{"n_layer": 12, "head_dim": 64, "d_mlp": 320, "norm": "rmsnorm", "rope_base": 10000.0, "rope_fraction": 1.0}
Each number is 500 + 50 x the weight over its row's rms, rounded and kept within 0 to 999. Layers, rows and columns count from 0. Numbers have three digits each. The size before them is the row's rms in percent of the matrix's.

# layer 3 attention output, 128x128, rms 0.12, rows 0-127, columns 64-95
099:497493430530479530551519448519497500483417544468506543424540555494517429458439502535549462519523
101:484497522530550472442442455444531481528373458423535568455416525442583452415482529486462479584550
086:412445447536513540487488491495502537642564524426455484570619543491495496523583509498442461545485
091:542423523588550519442564463505492484427495463471554514440524458501479512488578453404530512459490
097:419510586600571539531450486577456514518490463447453562585456499454494588455564501435550500515451
099:445410554379515413488523493421488519535492453498494493497483502554563536466456562499466418513531
102:508503504439412533528540454467485466474591492387440512437472449471499517477421539585444438439382
102:624533499518416436551534464503452423472507605517501522430460459505561442418580480514472467409447
099:462438426394489508526465429453464483456483595560553562557579439528518509554515489537505511497468
107:525439513505515570457524401553561440429635509628416488489540445512478524489510510475536530565540
110:479530524605462498470542444537477480456529456494505487477447535542579449541441479466455546568442
112:570415522426464503474468459444569454565485506481508508492510514535514542517507416480508586616492
104:487564565544511512527535540545492433508489475520508482452596494564449567498565581496559403532462
094:414520529473458453463449585493509546471515523474583509542498470465508478489544544563516473488432
099:440603475413508513541618441551512500584491503571557492495500498486471465547459507502460425448420
099:523445532535453551436514489546479451470503418499529425495528469407466571520402586464500486520531
105:502410480495454557439521462511536421519608481478507489616514459505495542545477426550496534575498
098:559530428567543512432471513442636524461436511545460489431539470493529486544465486506531437600532
105:530388561540506416500449470502532501421471489516384557526518523521467466563590438419511451489403
098:465474483478464578373463429445527472469601482484555444410494495552502559454505431529520472529459
100:499512483448612442515511482447488454478517442490595481497564549458420497505516506545445501496472
093:607472453505621417500522490572471543481509473547589485488522427528551518475571608477530418450449
102:526530452608532475521558478411518476488550475521529508592531454515458447518476592395539463583466
106:518398481405508483542470546498528512455623497484498529467453532556559545483532475468510528585546
087:426562498554481505484462464595481448509521516363510506562439466514566420502557470532498536486536
091:499466485547468439562523450490446439465526465476482500546522510451419512520504470477478420380514
094:494452460495497527546478492456473509462529480462467457450596514497532528521548544508518534512462
103:489544444505599524446447626535551489566441493462452501579542450433514510471465545499504456505502
088:436540479503540454578532513442435552506525559498475501476457448512554592595452443522443510477483
092:453438511567481541508410434634527582502506429457515544552562458528464493502560450530522520555464
100:565504429426437500461460520452455605537467418418503464378468430476522455502475316543522545507454
111:509514496426541490562492569491477500505413553486512512513492534499524482546417526468541500419391
099:510483560557468503534469588527548546548545434485560500475524506462488544541478496416494486480489
099:581458557467488468563536462498505510501539575575448447475409480476628458452468450439500515504438
088:555461508448472497577506496471547484496443490395375530433467439487469476460468459541438495453446
092:470479463467599453480503592624484536499437501508505404504554594475431498566513537594497534440502
097:454469439519468536452500502526513437534450453474532492460406488524526459480548458490563525483548
112:508515509464505485481501490468539426557474518427505498465525403515519407496540520508618518564482
101:511542567534552527425493486561464504527515590523544538490511492573489452521489590568526484511510
100:463493537521408509554396508477461571562571478493491454468471472495464394419465505460459459446526
094:511425552495508550570451500515474579509497494470497519497613568473483459467531526619451542480582
097:482466441502583549477566459439578498553516523567527579507511529620499503448478421485462473532455
103:562580586425535509478471529527424476534576547530490555474463515549505517502500530467524549527509
098:510484536478522500486548508471383467416373555603435460499467669549533453536545578474570514474462
099:487454519598516511491550612519478463466442489519423456597491412491490554586463439500512551458532
099:457551528474472520508555487420401459392531471471493496504507469562439554529464554424571571481512
115:461452505517468511567514465567566556527436504388483538519399544538487495519539458513556489548464
090:520510585576565479509378455546533585587461542479487474520438555533479459524559427474561491485503
111:452497525428471413564484418520557518501541495508487472447468484518491473454386473577613456499434
097:482541547548587432488485478527568493549431502444553408452549635504532471496453498502472439433440
098:437511449508548479518386535519456542487517585445526510520546557515458376468499514449516519425443
105:522455500425510501521511521469477501494465458488541558464520509436500505493419609556442570591453
100:419496502469472555455503453464512493556476608516466541431493515521485476518433478516542539443483
095:466467552507387462468486382528549488514519445479496486535446488504491526469519529564511438562387
114:463536412533568422541526569516549572494620524507444477477452521527520572538370524440530486519448
100:500483465508501494454534537491515552493454516448488537428469443522482541480468514575525503486440
096:389506483497541529545562426469456513485456555444558495477584469505457528516493401570483416555561
115:581572513448526529504416475524527448516519478506450428528578509461491555478492566508500484436397
106:506408523526421442440510516487593497473489499586484410530511614517398494559447526493484499494390
102:444524557529542535585439454506572521489471456466398512465532444513544484496548550443547476496483
113:474430524458563435549468431487570550531524536460521464578504486482523495532508559454551516590485
097:490438490554486544565532517604514501477513461554509527489482480471386501509579484371455517540493
099:552513506462422434473450519462537429515428443460503528548474461508419510497505539459515488508498
081:537534460553541475471520554532530521551558379503525430474457559483523520498492557467545502513526
099:466483536518500580486516581506472410525486550434423480475528543511533442571451499445546434531486
096:563576484531490530530512552448466490498569545467509533474437453584471580527432514498488465493560
101:565469449410526615407488591569507476448584535463509519530504521424496481477545467519556484522503
101:518561466436440422443465453521525463581515551458540520472472414528478530448550578450546527409517
101:477582568507574471497521427480500508480518449521494592468476429430506543472580603506506587495406
112:431482451438481503581515526483509520467491507400451465536470533456473447492468532502496476513548
095:497542463514567558502534581502570408500582444497570531495473497471476515435456458453571571548486
096:485513538551532516500479466498586512470485482561426578512473579566554506569538487564476515528534
104:468390500507519560476532531488525521484504532534463501460574494545539518488525525466506433472437
099:531543473467544388561476525511444541464462448532582444537583467482453491507492610515557497495519
113:568455533492562459521514449591532560495536489535507549438517418446528486508486472551499386471576
096:466521402609439540486490439379539467397486445447449488599468568439472553592467390517545471528445
091:445502612499491426472437501471502478446519547553392493456487513476444584505559504457513517460457
093:486467505490561575475435534539582506488540544395503543477383498432545487494606511505524513518416
101:506545522414591496504533486513520520414492449485452540548415480534489574546479447417549558502447
086:495469551466439522548582469507523530488496551491589481564501441427565524388497555481509470463592
101:594525448482516507521402493542502417509496589505423489466583555427467463508470504505444467480571
099:560480328546470440518541561561456439503451462487519560550519542506552484538431474567493437455565
093:501515586543461574489484498453574500450475563448423483529530582492558571413500565518519571412581
087:468493466527387554467519486572545469521532560514440447487461556486511514475562543546496389556544
089:598547515483501530489429633470511502454459496554445563447496492384537561592494506499445553528430
107:635451466470536542432446500429486499549504536454500496552523537462487583478519518545524438504509
106:490483467568509497579489550404459448460479523500498523520525459539505529436493537538509503533456
104:494529525539407445489492527565552484445524535525504526463608515476491541367506516576482497546440
114:479510503453534517495498441427465468495431522477394477422499580471468559431378503510500440576534
100:525517574493467451580550518533595410559478563513499371485487489590480561533506469510517504520492
110:521464474503496473556465470482494564525432551398540451508507461538416463546466521464441471528553
100:555486569506545511425449450586534472459551536471497514498517488524514530527534467512548548421471
108:481512444558500500444523562491547517504524550526520465585502571460497499457512544529547485459522
087:437512570461470490410587506499489445536570486447559538458598544492490469443548505523496458379517
120:436545497626547567537573508498527474438529520505517569431542394455518508463465533421463589420521
100:473472595471486381586482482464435559555528560466400481489486503536500451485427483481476482499495
105:575470494580402532509457487423530498598383507488430492494537473561467467569433517503440535500573
109:450490404448466460550585457529518463529425522402482554498553512570505478510532448512453599536490
106:415539532477485496500539521563556463536551493527466466523419540468524479522423551474566473631485
100:446442453546456538496573529524522468424565459441474494439523515532487584519476498481491555506567
101:481535505450561545590527458569485564499450533496469541586394506476540509497495575557493384522481
100:610463503574522426552496530507482443524486531559544527494489487428602546467522482537464442593424
102:515505517426515430552367455594482615484410476514594542454507487557512552525573437529488512531535
103:485467489475600490482480482536433456533440524477454529568470483487512504467488421511423396563553
102:550554529456563448498529491608475511508447566474515447471528445513555559462550433484476539508522
090:437515497512518535515442507481433495546503520456502461571487442538542583518521576522542543501460
105:482511454497529552466493483497475453581519445536495488514560500510563458558460462476571531458416
099:576498472461526516475504549459527540492498479532494441500468562477501570435576497412416413422511
088:557475411548462549387551499517543492434539577484539500474545480397576506483525425537432505535464
097:449521454609459509432499497416452551518514515558496498598454523487562627508594528481447599484513
080:533571461490509521456497479501513521426523531492493477562442531434463519559516459508409498493599
096:521513510483444488352473468588487518446599533533586497506487478511428521392556559426470406433467
102:508422515480493569408529513666495537464501467547529487510435463516528379556506456446544526413469
099:510554526535437443523449439555531456532516520458537485524432539587534487476498505468491570595522
109:531469474500478538483442641507559472559553450509369514492555457476605363523474471508506471531447
097:563520476646428547480480498502457526516571525504437532448553552559508502411505470431543478550521
095:497526541569537507468513527424471555450452382466435507445498440515493551532460529473506448459514
102:555455506513473508529471563595500469571489465471490526549507461514482540502496510464445554495411
102:405478481532559484490485529400481453472546434421482584509463468497491495516500533583529449526475
095:580471577482566459550593514455475495495530476526572511468565468567546531530453581544497523524524
090:512523593459582494534486423477470431552505487384506500482489615487452575442577534586543440470449
092:533527428450566440546414476468562455464483415560498532576488502524459557525476438436571489527472
105:563483516470502530436410506581469506588464582461445500541498515464500519499454398494467492475460
094:527490602469527466467503555479488524493454542501536486516483405432502443487507492566553588429509
115:443579459463495459486489458426374503521510481511436444513505506394417511500505527538439603460484
088:498497473478464542488588509515441439470468585527499457507531412488479464548444569555443498486527
107:475486508441469445516446526546491440529564521395508503532418433520475546457490469485567519423512
091:556476476506453487438503475552477521474568426451591507449530547453549475547549520524445529530470